config = dict(
    n_layer=12,
    d_model=96,
    n_head=3,
    n_kv_head=3,
    head_dim=32,
    d_mlp=256,
    vocab_size=3372,
    activation='swiglu',
    norm='rmsnorm',
    norm_place='pre',
    norm_eps=1e-06,
    positions='rope',
    rope_base=10000.0,
    rope_fraction=1.0,
    qk_norm=False,
    attn_scale=0.177,
    bias='none',
    tie_embeddings=False,
    parallel_block=False,
    init='normal',
    init_std_qkv=0.0674,
    init_std_o=0.0,
    init_std_up=0.0674,
    init_std_down=0.0,
    optimizer='soap_variant',
    lr=0.00813,
    lr_mult_qkv=0.7,
    beta1=0.95,
    beta2=0.95,
    lr_head=0.00587,
    warmup_steps=200,
    schedule='wsd',
    decay_fraction=0.774,
    decay_shape='pow',
    final_lr_fraction=0.05,
    batch_tokens=32768,
    seq_len=128,
    doc_mask=False,
    train_tokens=82870000,
    steps=2529,
    dataset='wikipedia_en',
)
Each number is 500 + 40 x the weight over its row's rms, rounded and kept within 0 to 999. Layers, rows and columns count from 0. Numbers have three digits each. The size before them is the row's rms in percent of the matrix's.

# layer 5 attention query, 96x96, rms 0.139, rows 77-95, columns 0-47
101:625498504540469479507545438501511527526502532474506533462501541589585485534510542497552464547543548493527543487437508477514473494506489545451558
097:495510503511442484489493474517540543484511570558563426475510493432521518522460556532483521431496541470485507473542592513580488543529568462532545
097:578499587519483453549483497522602466458537468510465531465481594407500553505460511486422511489524491514477516452566492478476523476544526454507519
098:467480528510493507527513519554519468536486491443421465514486398465516440445466493498488484539460538517527456549495551478495526502429445486473460
096:456504554485458504514571481499474436490486492529437487480485469490495383468553486524512460474466548513558470534476476500533532510477488512534465
094:491478539530564453459521556387555498433520517487512474557503542450442499544580532510516516509454473492502567417510459467514464465499541496503468
095:500514513505452510420504416441533510419480508491531482443495627551449439442499490484515455525533496499477500482524462435477425546542489516518415
085:522454472522532456535457451448490566492548483484574446505517545461490524518529519580467473547496439500489467519491511423484509480566502455488529
095:530551456467481589531519475556461518501524526467496506489533433512484494405476461521535428457456512534493510469563492524513446506467513463507558
108:468470473449568480488479434522441492469511472500420462549514534513455464480455518560505506479590562465477466473544492463534458486479547468511536
099:445545557556493516575533544455500486500513497459432564538474595499445495485477433461519549553498476431487498498474548485514466470440480468485508
112:451539465450465477499508425488475538454541505471496442461543463472493562493505516537462517525489533441462565472482510444512488511525487516516485
117:490497534452539502546475513508444530483536476515479452479537436422569563510473457454480535566445531385536475482471534485521535486503476508507527
106:507478469472479546548450505520424473477452472501586503434465515375537455426439443523491510458552516482506524415479532432457456478508499512506467
093:494568520477518467524449486526466580510570532517475546496469498397473489543498539508510525462429560529514424494494481496556514537443518440465458
104:515512547519493467526455550416536451453480595532451482556483528495511424494531475489475522535485506524481434465543523521468543465460562545511522
113:471473451454489502485454533473514459452497477457519426391499511397510461591506510514507525464501515552480570487549468524554481507536521524517404
102:461553515564513567414560539473488494453481527416528523522510525515494452429493461439555542543482467573501543496463493534498522506542459431522480
106:435534501548487548489553512452496535504464480519469532475479497511440540480501404480537543588477536442551581514516469430461485491497583488424560
# layer 5 attention key, 96x96, rms 0.141, rows 77-95, columns 0-47
103:519528548473576537441422494437491470541492549475504507563529538439523453504523532508516457466444507537442521546480496529502502457509476452534498
105:516526464505514481513476508492494548497519593543546465514510502541496583439490571545530464423424516450475474548519504510587476545501457417437479
102:509541518419467420517534415452414566457517523511501529489496504532533445464554495473504506464494479479467579525564564496530462522526564492489490
082:397490528435544522535504524486528475447529423473539521538515477555480485470572518493536511534527455512442532472520401527505475419519504511517495
091:455483469492474481491503492450568510486492548484477489444449505475502556449499544448538519543436522514472490500463461410492402479550504455504452
093:504559465564498563479502506507474538507475522543524509563547504504539512553425480611417501464529515501512501534525471503555556532494490453561437
104:539539554483529491412474509463439547499456534497582442502447529520509554473433466513453532419439578400573511499515509575518484556508481511547503
100:534546555414506411511495502515512555501497497456495498487478497452459448464442522420576573521501419543492461477524559432475501482515496489573502
097:524484527485492484540528442459509562516464433562539494560470401499478462538494509568517497539482489463556465516465419455509550494460496527488476
104:530561505460455475449523543504488438494454467542525536398463527509518539513512449564501574469479480469442602475412500431487494464536534581505469
114:512523466458546511552480468476457476445467476487483575572407517497513408514518525454527469525531529539471492487559500562490491446525474544472512
112:509483526590475521418493500492480486571520514478524458530486489537517584436449506587445531515507431401465444543510512514529589467461483464507523
112:526396502508429558466515432499592426418583511472484461470507485516516538523536491542465503467498471526513447442584497514538488520591500470475505
110:443441521444527504464521521487477513522524477409457530446500444422522585486457491465502439517453482457549467437516498473533463503506534489549577
098:458527479521502486538531396450502540522483515525448471439494576551568504445486548518535493495507551426475475535488442491551481529549426475431427
107:521515456485446498509501524459467465505416471516540562469494419499489499519430424561479445479531483430404494549504551535549534530586525553480536
107:513517476476466453440511508564481539463521594465511556533539525564497560545447527547486408495491502495556461585482435568505450510563577490512495
110:516499500424483446510533453530567434499534464557520487527512492568476476458486510495435497456459552407449527423506514552459512497484570572483523
112:530506533482498476505503457478502482477445453487552585499525505494522529479493463523471523488541502404476471443443466506546548555455555434589572
# layer 5 attention value, 96x96, rms 0.12, rows 64-95, columns 0-47
117:515520524500484561567529472514533542496428478576548476517560506451487511487496423505466549516480498442470435418460503501569508496591488540511591
093:528514403482492555487507467464520439442477547433472555474476488507539482538559545543497553549472405502454560469560502369536552510503524566436466
097:555487501497558518546500474447513482490505462518512639493519529461491427476500513501400442528541495529477438508527488554511508479514519494485522
104:508518465571487587505497452456542452468559480585460478468498536463482499462496467482449445564459515508496518437515530524502551580560486480397438
110:471433474513490502501496486515604496532477564457470449499495481509507525488545478453464518535499520529501570462484432516586501523529501432510489
088:490516515554506439530488557483462502467528524533449506518489499473424482426481500555478460552462457490580526609477467547487531559543523481513503
102:487542506589513516528513528461493496458417438558501596531537584530522520538490548495474477507471364543440485467557490438524561454520495553470532
098:539482514461541466457577495477467508483521537485525459493525496490539523419537545521406554468491541519557484576526565559513490489527460472548499
106:535513529500567549530466547444527516526469546417497512521603538544521490501488502491464488440629507474491500427508497435490401483458428509481446
088:485456470431502517567522501533486513459438507548474529475490535478475516511464515547541515475419511497506445484601498505465462432563501476480517
103:540464507574538483470498498472508485561473522566580493523409445515519450520555533536492488563541478476536480570535542522528462441499489563534425
102:553517494569457410585481504543489572513538513525464487493496512464521509438493522482456408547483395476474441575564619517468513505465472473514503
088:443516504545504469477468520447426514547485537488502461498382537523463608540578460508459522525492495519525501548467504476508457566489473536526501
084:525509419526469544459523491468513540547465563540535580522543548532537465479467568488507549489518443460492474517534405461473478481475479549523549
094:582458406459459501540514556505430563476453581499485528495480495478434454534471493449449519498516501505494446488524522540510498527524411465531477
106:446468469485427435513556535454473495534484517519477512489577532501466522474552515482395456575450484595484496523509529541508506554448495567446523
110:498477455458520492619505492504556521497515550435484435534496490470451513514516515556509486563554525527476515465520561459531495522485462479507525
116:583488551433502491472496481490539486508518534501518556533579551466485473486470474525452577542479492552510483554439487506490506450560549493466489
100:563513549421472461512513465540570534525584504497489467539532500510471455446477513494527519530536509470582557588455552547484462439493493412504474
101:500553559488436546472454544466517511458512477537451499494445555489504501463453490466428518536528492489545481530462586540467455506556441516567559
099:465484487541457527456549439497537435504430513461445480531518433448448460523462463526485560514477476589533507514544503450509520480576509459452514
107:522519501518550527573498479539576479518432476411469502540498510529533572503429479477518539470533497500457507478514405463535557528492460416504465
098:574526497369541422539491446489456480456496498506523505545499468509482595445553460493463475492493506479527495545414482521545464495500466521548495
100:579526495584455504540468519465458537563434507499509453450538499483559478513493568557483453495513413509534520502536531523499517529548477497460498
105:479553472564479450444527527470545409524520540448510425478422437520441470504520495532464484525537546574576529538468495561451572451455540495467446
082:514513510454520467493486489568515543512496545498492484548462448479570470495473502532491483528499464498530495546529473603495432487527466531394492
107:548456477494456448492479421525537495535542500495464426513515558429509545458433518516490535551412487455493472540509567472572533536534416465462493
094:417472489519499546385479506426485503484543488478515529540459541498434543451584525564431494492515502461518545478500574422478527483451483570563501
114:541564483579544435591518505546446489581470536460474499442531540507484490460470534478508538506466491485500506466533542492522535592482426477520458
089:510543467493425532491516495560496415498557477596531523463531514477479498482490507552507485493495532496454447491545496404427538485455516462490519
092:542491480510503482543452508525482491483511511504454532556483578511465521450518537485494463508508454550517519484546536566504559575541499559487491
097:536369489494520546521550515510530542510485551465534522481496456429436459469500449456497472506489555490484546557541499532535521517460469527571499
# layer 5 attention output (transposed), 96x96, rms 0.149, rows 64-95, columns 0-47
110:407451527491509544439540508459465507489500524404509482521469392533469502455518495567440544549501524556588458545495504553470492483481469496509497
097:535509446448527503499499452482554458553573500516570468578475546543540527484518508566467435496510519532512458471463420474519586467513504510510473
097:445542431493521437510552527526482552508500460516504469545539481395563514439514471495583493414574486542492522467504461492497525478452517492427574
102:529398470476534422525518525527465532496424520509615472534490501486543483484476473534484527403544466482492492539431493537574457463457498512466464
107:473536486465478568548508583461501504489529508492503558614421428527546565550515497478558469493559483418512485474483511514389467471461504569542457
080:517456466534443563536483512528495482546459477512474457499508440436542515565463535465445521433492540459403504490497499534462400538511487482403460
100:540339507450483531512505539473553481501518509544505468500525547568526514490416481486490412432487465508438412478478531483487504506532539534417507
093:443517473498498494531452478521519541531557491491485456506442445461478463448495462506511479452456558557437564455436501480537490482468503511576487
097:521510494528494462499478459490522547468474538480505534466484561475497546421498525598509474470486406488505516454545514457474525524504543506543528
093:513474535469500453472494578579551499441501539516532447491423478465486498472583533461565516502549535506575495521484551528480531514478521535503501
091:443574530448490490430394502441449492555465433549510481518458487595513465433468426479580492495479522452523551447528467490449534528560431482500510
094:528460523487474519534493539521449489465488505468522469526523483514529414466490587502539470494445570547487449477460503496467403529441540458428470
095:481511527544505532425400515503464537502511447549475441499486496555539483512451461476523514540455476507496522490537502451462565528490534474534480
092:535496473550507557435497505523577403525455468415555491476488465539480556482472526519494473517560482599461503414529419507509470537523519469480495
098:518541487549473502473536506504513452458494500488476516493451480412459452483429548442476498428511554449534519455522534477498561456441550434478462
109:487407512492444477569439492536501437466561479486470452478533492525519543536463502532457507483515522489489481450425473503476503473550442484471583
105:570474497505514422510550505466460472501483540519447509532467476481500492501528482557529507476573532464478418517528573471498505477457520473472493
104:522444469511538510552568496513535526510496382531441463530529454473415486519556476464494506500542507488443475491495414521489474521492433511571501
097:526523510482524499513490502449446480540526536489499493482459525487478513528455553448455589489494439487484474523477467530503476549471482464513469
092:412454529539523479502441448494420532532550544455454439446523473450491399468491471499534494461515525566509501500467470487547470491513537475526463
102:539454498481524594494476546537533463479454428476475480560410508542493502496501477545400505526539453490542572496531477604518499463483464480459499
100:531415486443482462512538512441533547503502501494467511509483584514484471443502567526519463551520458501535478440528547474486555500498567563535553
095:480521401440470534477412512492443533562444495503515444482427491447478557513500503464464576547476561476531524451497481486513482433393495434471608
097:535456548516572547524452518438495435476520472438511502550525466464521503420469536478504523494492618488460475557478464443514515501456479536463481
109:556525567439520514515541461459550474496481415569486499509554491476490446517543559516496526476544514405459527485496493463623534541481478527463494
094:446455531572469511528524500502468433540546523520458492534467512511538503555550551481506547493542461611490504492461442470546488479422468519482465
103:457450520491475491523454552445443450508490519450413468486403495523541508460461521474523507508487493527523418472511465507566435518525451436561517
095:517551514535551474465502536515452545514504399500521480468512479550552485483468468470462562527508534472502414502527466482498521515496551478510543
100:457551514513446502469509476488526432544483495510551456517475509467497457509522498453486484479534554446455468471490620462451485454514432470516513
097:504534549538503443542464494500504545485458473506547481479532482579536544496539440588515482465455522500521494461586547575540434420434601471551472
094:523515445461525493502459447476460439507547443488474515516605458442486425516463466467446480461509505465456454486419517473511507529509552538464582
105:513540484567490553536467477515501490502498542488485477394436496501528544573510506496474517468509511434522455456526515556504529511599530489466542
# layer 5 MLP gate, 256x96, rms 0.206, rows 0-59, columns 0-47
090:482515508422508552483545455541517548494474569423555517472572468503519530534532506521435499514493525546536547563484455577559486506451445510515470
106:543451514456593484516532483497535518438504539591441556448513490487475451549545537532418459490500478423476517495416549485467511564521523548436533
100:533459493436507503494512532477478388479522508528480491489532453474438483526506500550479490480498539462448449551465532535522535511480485503466427
091:583544518479570475527552517475563524562493552569487507436490491560511516538492507488505476518492521435449464463488515573507394488443489476506536
112:518534532497545544528487520453573495454469435436487454451503481498509505497501489534491562499436498466452517557537499501483487499531469493438486
096:466509513522525510435502503410469533480514507508460508443378502553569437517502498482514465526470506489494488524518519483508454491573551499492498
105:439544510480531529486509544381473565520515524553586553490549495469572496487474481484578506465523490503436490500637538506487520534522490530488523
104:489488519462533559472511442468516517517475507513526539534502510492498495539456493525534522487557557533465508460455519491518466480522503441496548
096:478497459589525437528482460459502523540485435519501442516504606501504546552515470472557449471477449618502515487492534514529520492548490494488513
097:490538491451504449503524473463512471557516482532470466526447516466493532504465468469517544511453518523525510576546437506526516535569450456504524
103:530448534500517474493460516463470572467484559442501452530556511551462419441467523491541524518495523440491460445468476584510560498468509507471514
091:498501451488527450531512549467445496491554492473554531448508509461547486473517512539546528499524476462501424474463539507449520516495465517451507
106:498499505535524400491441506490459418478550477505478527476599523467484497533562541537496487534499462474511458460512483510462484447491423457504507
100:480535498448515496518494547474477484502495548498540477537419542468482545495489472601443490455550525453546436513462489470516450453483457456501511
103:457506465496522538509438530520447508522566534505494525453531599509512492506428521400519498494488441469464546479446542473513448496462520424563524
104:503512483559533502506543460463515505466473523518546468533548455471458499413432533482525537523480495504582516480539517446530552525534552484461575
086:492497526476453495502492561452483532489527446547477514466467528522527488511453515557449507544464433546474501441473510585544582541551391513489442
089:533500552532518581448490514414529558483450458502499542491478549550545536494489497525457552474523557521471495495443472515488499453522539562561490
108:470473527467466586477462473433438510481476576489457543493482479457428518492553556454469463532535475443482469496479517554531442583499490486500452
103:473548479482500577441488482545482460471501459554537505571567478434535479462481521540561503501453538474420444523513519547498483446507493476503587
098:496506458491529587506458534522437519504488541426521535574512462482529476452464540504532503556454582474434480496451448536515453568485487454510583
117:584487621489453466431513552398496507538502485464537446523544492600477495402512495467510513487405528489565474548523486452528478483535513533463474
109:538513490458436430491513487454467487472491479540535539474519459495570555487509505406516483563517533498524506496547489546500445509481520501444608
103:448488430515532501447509523440515515452530507482490517506510482458499448516549508523557473489476531483501511440540504546473515504463585461461434
103:466449479524516472586503463495415437462476464509508430535505521540514546534550496518435546498539548506543430472500554550544480469482474580528532
096:470517549462503532499498469571483487447456415462454476434568472445484431506510480508540553437492553550523478434517524504522480531472477546486586
101:468511557487568469513476476488449500458485433545531462495403458468528507459505536479574532522447552480431511478482550462484480534430523508543483
101:453461465559523411511479536526504492538548528518482450473577456518506446496567555474481526601503483445496489500487562518540524528470468507430509
100:521500547468457459530476593517481496495511423523503542471489518533471484499442454540477463477542497468567526509562482523512466418522481556447483
093:459472549510506432566446481533556610499523501471588469520528493464510516537483496523502500576526521513418460423567455549529508495491458520499410
106:452444479501510537476501497469491547450455491460453489496543501499477395426580456485511562422415430563543512445486528521534498468499565460523460
102:450515562515526466505552501514592568497482514442545546490520395517513474480561488542460506435510494430495504551544452569517475517467489520534507
091:501548546455465539436461466447484546502472488527517462552538533467484494498543588438488562541522566467536541504504515479517522490546531513519483
111:563548475428498557486537466500460477489512452520443520511510555460477475552458538498503568489483464474481458509519554453452488462487482470468441
091:482537526449508473468493464395467458481518440548457542489524530599487550538490503506530467527448520530541431525449492532446524445493484503396475
105:494482507431582514473507521453510494533538511571573479539529523516543504536449488499545469510467546444509504426556464518634509487557506529536446
101:490485461492513513454533482410563490482496502571485494558544500461496531429490484519479513446484450513533477574534493493525562521474504519577463
117:457498506452528485461586493542475446523530488522519519514531516488534471519525507495478491457511472469494515502483590550556533538455474427475524
103:471544485445453491551451516533548443488468511483550418445475453482444485495553483542487460502567487569429470457559507490550474476478540465490470
105:467479525530570492511527462476508492522416527461500398523463515487483544428526479463453562490560535513541509415431504486485510442548462468488517
107:482468533491482490512473503523447518488504544522493473488585521452522507412412457476461548508472473514471517479484454504500487463470466435541549
093:539460459473494432536515455507504472510431555510484499458492448535517524497561464577444478527490521449500550526452483462520493493445565487477532
099:492451540441519468448527501498511487487510550500575542456499530425518482516434481504517536493538472567505525509533548535540417529530550557518514
115:551529536426534485477497458505484483470474481421586505461576552523551510505496533533480492528474516591456499541514499508558494485510423459485486
100:409540564555501500481457485540490533519471545507470512534534482468547478542533556533527465434523398513460564453484516532516500416492522533527485
116:523480601464537488524495514443530519434546515532474518458477516455491516498560472511588533482494510518527511488459489521551479473419503486528558
105:454528510468539528542494497523516471532486486628524529562523441483456479454507482479541521442551502577497541527465484514513509504474483477458464
096:432405524476517522505586481500521522527456521533623512547580531449463538487531487497480496463458519556467455562462486522558480511497486569512429
111:472457501553503511540494453401531497506465525481467518508545438489457434487467544505487485479486522444448438500510601431443445489484459456500542
089:547496503557491486506468517540445543461540448500493402523567537489453493495516514498507471567410469575476508461501507451538492530504430440455530
105:483499530536472510485557586421498412414501469598487539492451557492523504535510487443550487569528502450568513445498516503494497519557474455541535
100:509564484496534468482505532467554533480501554565477467447592514469431425550512470560479482526479496567495484491468508566559492458529534531459500
107:486514515458455455434476462461553449563459495483509491466463499477450399527501473463488498553485548454489477420476426537509499493536495428564525
104:448492509503427465474526517473534528510534518417599428544516511509502505451441470468446514503505459509506511491532491483478529445510472500395517
115:523502535452529566508493489450434484489481447641483495538537429478481502423473510473544454503488483546467497502551522572498505501549539526510502
106:507458536504461563560477513473456500522514457506505423535516457420440521519486541549506491555498494513476549466446495493510577552497521564495498
103:526345554488522522501442462451502543507541519490486509549461555521550497485462451507462456424500541497431522394409469472578414457521541455555466
104:521508440538596487483551486572497496478516492503549443526537505497486412517557484500469489539502508534484482419453501538521470572476479525465560
095:503478560479446513516422467535483512503476494554528539544543480448624496461400452494503463503495491429452512448460543485558509491447460463516484
111:519518415547532480499483462518514554503460477488442496507582523519459531516447565522502501471528497536565577504552499538505518479506440460500488
# layer 5 MLP up, 256x96, rms 0.19, rows 0-59, columns 0-47
095:528541485557499492531416463416470488494419472515526529517458501450484511506418523518540534427536518479456464503487536491451557527483531567504541
099:516521503451434449532499547458425454548500479549515464552511503457525513509490480548513474492513520465471492508424525421435538522458464502550517
103:557477483545508501448506492509496408419563519492459509546499517427512527535535524546506459519368542486452457489473503547510514496471476510470546
094:511479462484536518535488478480478436485486525517488477425493436514481518545513531500561425464412519468477504538488464547533506563420456570504521
115:425427455542462481496491487441503408550442558534502462474531585516508496474452576553539484449575491506511538521536479503428556499475440537485529
096:474511532598509528455591528504515577462519502509537496499460493506474608551489515464489558459582472416537500515511463442495472488494472416495511
102:513485470471562458479443469541544469519552457495581485540520499561519486536487511473478494483544441467485490441497474526484486460443505416528584
098:512497520503546460556521451506489601484508501493571497543509537461469526519515483481492488460507503490502494480531487549498503486481452468563576
102:526510570530479509448468533454527521496485495413502572540446479554489453458503507487458491518477519470540547502432463463532487554580526430465493
099:529505476533510542467524485452562540421453448523512485470495515556546555417552495557543488492492584548463540480511518476473507508489387487482533
102:521513488503482538509466443507530498488518499507488571547453576441437559589501460571539437502510490494466499548452442444569509451539478493488471
088:558460540530507487534499474559564520478432429478464523473411452500523544496503538452498543542486548519515485505547470525520568528479500517557500
101:456503557554441522447568512552577480460567471478487494522512547497512505437541522444526493438463477471428459513495558518532469562479531397477540
109:431437460531575532503469566491468474474490542526523468490523506571546516477491476542573554434542488482549486549500399508536507525429509529571520
096:499504524424485501473514476511548401555483437403500511519503508480484504461501549554517471505512497444455496505494509455493449467550466482458545
100:509520558468586526500555526518477471442530565483465558496505545507450573553525474411452536497522492501513572448484439518535434513501541490460524
091:489527562491488527553564564486493505493590463513511459500539531480442492497507467478412429532517460513456542447496488555505521528543479426497529
098:463564547511506441556525495530473515525546541492488434467514516550488503558466489491494405538479507427563507478534528529512537555491537557569476
109:515486481500489496506471533507546571483399553501413534490453517486506488510510518566469537464526514510511548520540553433487567461433475551400461
110:521563502508532385590471489485536550471409504437532528495459518581465423439474468449520509503427475452464485465540471492497486522542440463478578
109:484446470542509466410489524417451488497529451558479562548535548510553470495460455418569490480503555513474542487557501547540436546484544569454435
105:458519493574480457526534468460484503496470461476488511527525491485433553516514461481570528471504520453596502501459461501435485417476486549496417
098:517500516448509500521502430454533519524507509437480544482542543561450504539506446572515557469500498500477476513528549465481538459510508549508528
098:472498455459444504498529556591507496450460473538552511501486562463460474490494486564536535499518448543561478407512434456545526492517536427438462
103:506511500493450521449506580433497462448534511508541506496526536585477502486493467526518478488485556521489500500573563436460449487531455502471533
089:465532508483555571575523550487458507449507453516545514506504504513517487458464542515519532543470510521428461548538504452418488472467468528415465
102:477482497498555528474519573532454525534425412458503564468540553537480482539469536451522497510441467495524403444464469458543504438449481491473452
097:503531497497482459505621465434485468580456492474534539418496482456524525496468473534506519498552499487512503506497393497482467537505540467467430
097:479381437490510552412435422530437599513422581529545509472516475441543560506466498498530531497467504483427522504497489525497549491478466505467503
092:488462440579512507543536414411554512484452510501512613500499448525518433523483464545523506513390516549532489535428491473510475494423528557442497
106:496530494458525499484518512551476494484572496522536461479566494484519542490477485500423500548527490504568507460533502448486536545532483560508554
099:500528522511568522453527566407491393521531496500413514592546467549442488481476518489490474536539542499531497547454460535521474492485483535495511
089:506481522521524552541565539477534475530546451513479486471466481512534552537467507472544520421507496439488548565455519473515473493471533509519503
112:449548556561481591544550501431455599474527553515494487485436498466533446541469524550463481597532516461490527459552516492460580457477487519526496
091:452480477549558525504469460517557486567533471510522481486489502482532435514529530507466533457568458467477538435552516478479510583538551523460477
100:495508576484492464535479547485415533473541522568476579510545549494547523532457426473541455506503450483412510447492480533523555457547447490475422
098:524420468523479517431563544529469479507491544528435521454509527501438562574514485450449518507520554475584465496507486550509539504520499536513481
119:532540448456493467498537492514483391487479468482466489490435499423524525511484524472492445430513473594528453426547548435521508567433469489556536
098:459408499510448467512571451483495520439516472493530459525430526525566519529540536521514481523472557552563566435519483491493508531461502526529491
102:488480484518501476456503494490488498490446506462494483470468524494506523488518510381437551501549523496459601469449487506477501512555569498504558
105:419453527413495475468467528487512465505532558522471449417588470468468495433523512510452546529514481529613552498496518511551505564487503482516593
098:498439509449464451580446540552469518460495540498506467522477509463497456508508494464395576506524537523477560475550466574526439572520493524468472
093:466555501478469537495509479467436491594510488557475507536508439498518481511445481434514464470480538505447493511533461466452534451471460450477421
100:475530487494561540496485557506495499545459481535458487493558485489497575467483503497417580514509482530530551474514511543552445507486491583500564
100:517536528488524485487470502558391456511495566452556561544516502515591535560515507563490452567506521515435493560466502488474440508478465543513506
113:485540484532549442556443456517505390549483465459493488539556520447543421497564466565470580482498519497454543518465472508529520549511526541486486
103:507532502489506401519510532494522588499581469547502478486512503541591476502543531544401434498511483482558464435474509511494531506444492479481505
096:415457475531444525414522455525447451465492473499469527481473467445446526538526470537516453502533439526522467482546564549577543488489534529460425
114:561516486488534496544447485447540506504475567530555453526500458522518441475539474470510497477494496458492453464479559434526433484405479487557495
100:462498551485467497435582574469520490456566543540534454490496385504510440504487518526402510459493487449559480551504516439441516493535496509456517
104:530433478518553510541510474485505504509561501495488539454559565440476464529523459435525473515524588542475526524538538493513511525519472501486462
106:541469571557500522501501469504457465448542539503467471494507482483475513549456503487520495509461537511491429502563554462456479446491501455472491
099:475488533550538551443610475499554520535456388517473460481507507500501509510489468489495528571512512508478437534488454488435522519547433517506444
111:533488504466462561448534428504447511454554456493510506453455527465474536545515540523512430450492493573466532476486493591534471501425468488599499
114:536455468536518524460527513491427496535501510467463480528493506541449499552538497514571539555505566491449502569413546542539529465485525478462501
084:553475506551507554564588442551431483503531452523537491513452456449438542534459481542475477453535451519471483440468435534558537477470510506443497
100:499505582464453486478407443466448529473460555442470435556472533514487536524512461527538510454507506576547440521446515504478485460503480451478463
101:480538496468499530502490445536521512553484518501555463534404495506475476538542481469504562494496555505557432498445531527491524531502478498393493
082:487471488523512537543537475426507439516524525521525507419478488468515575448476532490462415489456450529567482488527484526507455514483430533517518
111:530542426445468473501529449499402438561497487507515522513480536538512528507434462504535508447581506567476506498545498516466439522471520519496442
# layer 5 MLP down (transposed), 256x96, rms 0.179, rows 0-59, columns 0-47
099:523570544459505531512473453552519505516521491555558482522541543484553553470535465531526525584498582573534532469511442519510439500501469480470432
105:465450494532445578517480511511488530570484520561510524499485491450444540448519499491451473553499527476543482487449475496454478449523426454544476
103:480448454528453482547554464503458533488567420452559480468443464472520475493507609417472454529489494457551445565484552530549502465503525459506508
096:519530560538568508503427476473446501584472512520450521472513417549456504530445545459448510519517513480518539384535492542478521403471579550462457
105:491538476496480539493527445506456550490442437505464524491461496386481534464458535470491458527490516481407439493492476436471491482494502533503513
095:517540460523484534495437486521510507526476498460483482590592465523498482480453536486516402529464530456559464518459550592520510478490500502509477
098:496521457498406536516445414432560493544448530467476504557506519503504467429462470557473460503574525504573435578480457498520515441469513513528431
098:437453567527462472455563522524455392536515507510507481524532484577513462435433566484513493512448518596512534507524490433518496536516572473476430
102:442411464446437492505428582517465479511476416511478543488492505406514486544416455463520538480543499513496468503564486521498468538552530476501573
094:461527473452455479512479498494497557437422473509562480535402499510499479517515538529535532540485559471472523493522490481511497525546493425535494
098:455475461449456515475542526458587485503524509421433594523461519486495500508494479561526480479509493489406517559457491397575450505489521455497471
094:446472479480496554461458530471452543559525505538511456574509527549506470479507482525517493558529547531468525478516510429490391481495523465530521
099:483519528476509500552523520499476452501521484483433558445520576446558468461509530457546520478547494502553529490484488559399473470505447532507542
105:479502491465506454541554487467532543516610521433449571561532433490473512477522499487548487540462524490492448522528574544470587486476565540451543
102:456473513489489504504537530472523515507485557425544458455518489559485481512480509522486462435487510515515439461466487521542506484515543514522431
095:530467474508474427503513433482491514474481501471512552501553474556450490470549498531484444456464454531554413580479559525550545501478514545439491
091:500500573539452565456500548561494441478442481524508406438486469457510506529464498446504474506513458457583572502468438423549471532544576428546491
100:476438529451489516518502538448471533544507391464474475524564492517506582493468483489511462443433493513526499524422479372504513477506429538519472
103:561512520464495479495505441500371501529561503456523476497441476535418470475482520531496436485493469531457461422512388483502475528466441491478465
099:526563515446550517482469465465490482565445435517520538488463496434464529569487468565505470505568562553514602546478503511459507529517490465494464
099:512485515394459554521475386602565515518444446551521420456596455474517479492549524514468500530440512481503444449554499511576478538524504456577467
107:524504501523495525502462592442510503522437518488447552489502473487499549441516492522508452505468425536481557581483477473432547521506543504474544
098:475470527514525482495481519428487429505509499480521522540578462516487513477469526491426498520452512511513557478532523522512420414447483555546509
097:486558487521502535526461517451468491531543434578489467502509432491441523470564546537562495531452578595460473442515488558506465449528530431510492
102:492414519444523437505439560512502502409514509542477517540454438520468482484535552498480522522476510475561479609453498471517508519495529533505492
096:483587497546506441445551520522441497500509503461504465534539487517463514508516490480469507535522456543535466513431463529564557515557499431566474
105:512522562559550538532432485515519564538610512500533509469525540494516510403465467469494488480526544503376481501556522501454446483444498503489504
096:520530531496580540492457486518518448578483514501462570514419549523475518554547447520445478535534484538535437487435485481433476516448540461463483
092:484486490497515526424465413523492504472489452508553536464508477505462543534506523497542547499432503517472417500465503498537499459450508470477545
093:490490488360525495538515545469471518570443426467528519497530458504451530489478465486589425481480548543541539505440544464522559494473468502440520
094:482427494508544467517473504473553418557500503491448546512486559457490511509535483559504512555461461499514479604525523522532490565509576536482491
099:531477564597507512566502471471503519481526477449501557584487507534510516523592513481530481481505539541474531480503505460530498498494388504513497
099:503538484536471549496410487455509386474507478486530476479525458491472515572512427557478532531504511502522481510444502531534506502482466435527469
109:513487445450495448546552483477465498485507515561526468482449477516479493494510415460480567546500470512542553435490450523531506489530528505444514
099:473436529509492474515495456527476492520510492504551495522566509451556576522558510487541547513480494524533484525465443536615539538492530492497522
093:421513529547504585547511512515546431485466553461469497531508487475571489542522465512505468525544558504530511492498509491451553462589466559510457
099:470584450515498530554465457475527484528442459485478471536517452439544581540435453522517468510470503449494567493501451440513525518466485469487504
105:503463557515435457516490472523543532449519543471466574475494563536472540506451474493470454521524474502490525550459529520520551497541448516536413
096:442498537497462508519481526563486453460431523497492464465526519508462525487527511510529399526502405503498538542517512511523422458491449489567443
105:512563462501467543469540455505451505571465443526557542490502475495554479459509478507448508479566487439485532529491518581564563466494497491517476
107:520512409594503531499531519541523519461459512396456529545457541537465528481589550553463455503458444495492470522471596514478489494561521559522517
098:538503508458524450456476469492557471509496434518442480495480508494497505484493495511622483461469542485497450490519550516555459460496478428516497
098:529494474522447459535492527474468477474480466502491524516444495411579502447502485465557491547478533465529500342537467493504534466530468466498496
106:514479447507556522532441429549456476455477615471509517427514442503448476509532486556540466590508562507454498515529397481496509468532449531492521
095:475462481469467551581602486525527511463542545430463485505534543565499522508454497516485561542470512494498494477496512454517507428507544447418581
110:411513548509503468572505491499566432495526518539522552444433550511537524546490491504494427488453553474503503464515444488467515523542498547490565
107:516526494557589459473441477459547482479469497452475509522455567424569528481501459481522526525489441485542482502538548505478424504499520513553531
094:461455497428471445597574567432563495475502444535527562482541502500489512547468463507443564485511510549518485546576492559531509466495498578466507
114:465489497556493466500577517465549503516427484479483551541457513433475484464465567543481519518547547536474525531469458506434508490514547490497495
096:489547588439576527536452507481446525525424549445464611521496530529526545481554507527542461443528527502523500537518448494525493429468529480458461
107:552569552547525449502513510484511562492460445458478488471495480482482480497475452467523504490511496621450524559502555473516481492485525492519470
107:534523517541538582511503496452456444560492431499548381510504514506500465516475566511511555512504475466549517492514500486471553522458408429515492
093:547507519489446509548521497470546435515534400505516471460492558507514520544470419527517507470456449531511486538510481497549501529432431454581524
102:431523525585483499453457524405540458515508489566557485452412453544541508500509567543527500559537537548482509507496501491524511514527504453475477
104:544524499499474390496538531419465509474502508450497456516505531547420445464515547467507520522478433503538499516495495479448462516453526550492552
091:570500500454534546529492559529481492606567510518558458536485476519453515499439517470487514506489566523452404427544536543516534506609539479500464
109:533491452456470539526545509512511505542481441487564497554505443438479455468445473503458522462567504547555460511523504496468461532510458410466489
104:527540487503571516466487469469530485536475518588557537497491475473495470557551515522507504473491542521407484507511427476441483495519513494507505
095:522448564441523474486475507526479496520381407538510499472520461511493459460467495435464555455513584497443520453459489512512522499545546456492538
108:471502502538472512539423523499475469506496504474564508509458526493401510576495478462523542514530489509524525471436550432511536506512431468473512